Part of a small language model's weights.
Size: 15 layers, width 128, vocabulary 846.
Architecture: RMSNorm before each block, rotary positions, no biases in attention or MLP, untied embeddings, normalized queries and keys.
Training: a variant of SOAP for these matrices, 114M tokens, 7364 steps.
Each number is 500 + 40 x the weight over its row's rms, rounded and kept within 0 to 999. Layers, rows and columns count from 0. Numbers have three digits each. The size before them is the row's rms in percent of the matrix's.

# up: layer 5 MLP up, 512x128, rms 0.182, rows 497-507, columns 0-127
# down: layer 5 MLP down (transposed), 512x128, rms 0.18, rows 497-506, columns 0-127
up497 103:526514459514507552449488475516472561528475498478526486534490528477428506529525458424501454549437540530490520480573440478524493444470458559485545509434484581449593429514504480532538432518478450508469486532535504474522514455561480514490525431564538514552545489487481418468494484531458509562504478452513427468463516440472497462502501394555402554498481520477564456506509463473489528538541
down497 101:469552512480504501470547442467523492479522529515583551543476477502495464526499465543536509445486457499480449555517480479560542486550574471443537493460529436480421533458471508491492496447525506448534521490441496496492465487533455492520488541438444497467516529527525594448545493514512482435458466518503617497532470410521539506560430499476486415507488506385433534503496567521569498465508
up498 095:498468495419476549473528502520432558499501569457484468578473559479430494485528475452517488562551501491551493487467491440506516496506464458473590425537452519531471501475495547499495546538563438487471459536441466518499569479514459403554483435477539437494464561477487465475484463499439511452489480470474490536541503545491380475507586490489539476496451570469565512486500510536507517556519
down498 097:469566566424478470481483518469504464537497458583556482470487543579528482467487517495443512481493544531474487517464562482493479431477481453549469511535516492505495478491547434547513480431437490518537419492567418494484513478560542485493528508502445531379492525486485528496578559507491495449501481536560533529557475553476558573454437463554517475474445496442527513448549500517522559450493
up499 111:438534525505525517507471518462495481522519490510622499506458576449496469482514513487526568472496507494584501484480482495460517558478567513487547513539436477426594450511568482557561494472456477426513504444623549478492551535514520465493509509478481526549462432500495586509501423552516533538507477534515522539477569529552476528498534516559469513485526434514463491500539539507494556560448
down499 120:552512557509516478534527418460556543507500495485528463525495501459461541412434518537576574469450518569511473509537482491532465511512520473490466525517505560566485462486492472532489429497488489589463514425554528563490572491506495525531501521505444532547508511467551543491509492495486445456550547485454547451496565470484501491498528572486590462444459568563502484560539506490602454533552
up500 102:592468552532532525528556549492436507478563588528485529470498508470450472534552508472517430547532537530505554473519490503479504503517517483491553561396483397493480507491508453445474483515527491423520506525520494449496538558521487536465508473480512496500461479433440494493511538518470456506445498544487490452562509558608601522587525575557480485499479486471516505509560506457480463555544
down500 108:422581435500484396464490503500489462510431482514510524511499486532543463522497471486468523512522509430532570530546512572506497457520481479517442458477466432519528454528544537450468534436368466477464486518472444464495533534543501518517503485515543501507469435541521456536512456514524461511526478580492546512506530503512491514396521483566462461510493539452428507392492508478447559443504
up501 118:569489493572580570511453492518559490533504521501472463493473506559538577488564516552563540500479444516492498499521520503451507477518554514459563486522491485497524519532514465423506572472487487555436478552435577423506567468429491508426499552532486585495562526566531541506409492521526508454573521544536514454486547514487510549550549446494534453495547477505495516506455499523487558509533
down501 122:468490523414542465500479445550541522556519524483467555517481462551563514480468484519470516437423450496412532475481402510506493519551506491506483503457542534470524593532470455460518585522488471444499500476600500493496518492569499451400540482433511509513521496480481474467464453549531469520450491580432555487497486584483463495555526434512523475498447550483520466506520496503559468523547
up502 039:528527455490567445513510540475481523497445528432570499522495540486457493442544498514587503504383460505598540496527461526526466496562484426419476506530487477429478466501536499537497493499499507465546454449533477544514430456483524502458500478530510510513479521443527482479493472509448534522479519531459492512575474510538424509514526516497504417412472464468512479570506484639506505573498
down502 040:541468515481471524539502444586491513479520447524448548450545411523503496572530489521473507528524469534471514489469441528522504470513490496589536494495481548439550536521510521468496478526484585454375494489466453468520556480466498503453476480553518476431529433562503546565521420546478475428545461502544472505437537449562524514506527465508519571545519484511536509559500453485527539408498
up503 103:539507529540483429563525469509503533483481421480517496483471529509519512435502425556465501428453468601571501521480428559522439484539460505567516616557461495463563441518463497499503530504491477475494501473546464483502549458423539437532449503455497500496564476553528479540529533433430485538522440513515447488518465462482558506547546526513459558489452434514488474533515464515463447503507
down503 105:470435493449498494523506434488459519480458453522575483508496466466454411534569479383490432467573447545543469508455428512417486477516478491542549541557495434521510521546494528470511511495506494512490462477549500447453495459525449489398497523484478456421536518482507491491494451519528549592488523510456490512444465542467466539550454446466550502490507510555521498465487604525524502514530
up504 099:480519593588455489565499530573496484435546478523574440526516492530558454472507485459586473452525475533549522505506533442438517553521488513485528471564465406544511519513518538492585560507482423531533495483478562469512485521476517442513463534502425509539564521476465472528577456527530474449496481531522497532506528494584480501584483415465485513545502504470472487504544529442469509488467
down504 097:478603491560538566504473486511484570519557445487508501527475495499500488460498524537467438599495493490494544590570495506479537498466508515515496463499444556498508501562416445442423546446498487435459411502522539511471513529508489493421484506536452483562491519448459442520450573578552502548530512466529519559476426522530520547479524489411540484548561497472494510496512535520490490504499
up505 089:479465447490585495494501556552490466500543468470566559504467532536497554546547452520484433513512466566486519541413509474454578541505501536412481464507453503501462467535484565469461519476517507499501480456526543526515523523479540489539442399505455494560511524402525507474625477482566507500499490523485567486470458430497476558529491506454564504520487459518453483476581535529540538504474
down505 101:514411516572530513495459515464508518567488466577472514563476505502451462462495499561471504499460572469518503507525535454507549526506620524587531556556409519534511495447512469437541539500477586470558517498465486428487461541500509527461534526508483475491499539594451536515537522531496508469501505525476499511483468508569522454526557491467454534592499491461538502474528511521499514597575
up506 111:429514498438547477507489476522510446457478563458522502550437483523522402495401516581528588503533452459510580532503490537576537496476527524468430502518530479561415473499590571451447505469452470485570507529515478490448492471529459468484513451499480496511555476444538527467454471473516537459466553516511593480553471534465501468502512545485510499565493474488540497542532435498507480487469
down506 111:511439500547497476565494478547485479499502448501515534556531449519452539470552498484512494531493476501489547494461402517484454508559551506438546459513493413550461527502449591558571501439511362564503500413481492488564528522493541530515505470593413506515483456517523505486524507475468497510451556484404535451555464531503528473521462468497474541523502473535522493526510520483451469489559
up507 103:540509477486608443471546474458455465494502468534469474504461538505474529495491466468500543505440486432517506632528451563455484488572517448483500526481482555529544476442472542508527501488475479569495466537470512457507454548467464470432528523492514526539517475584556535538468507488515520523468487457505625484601500475481488457527500508461436475519581477500563529534529523543518495566440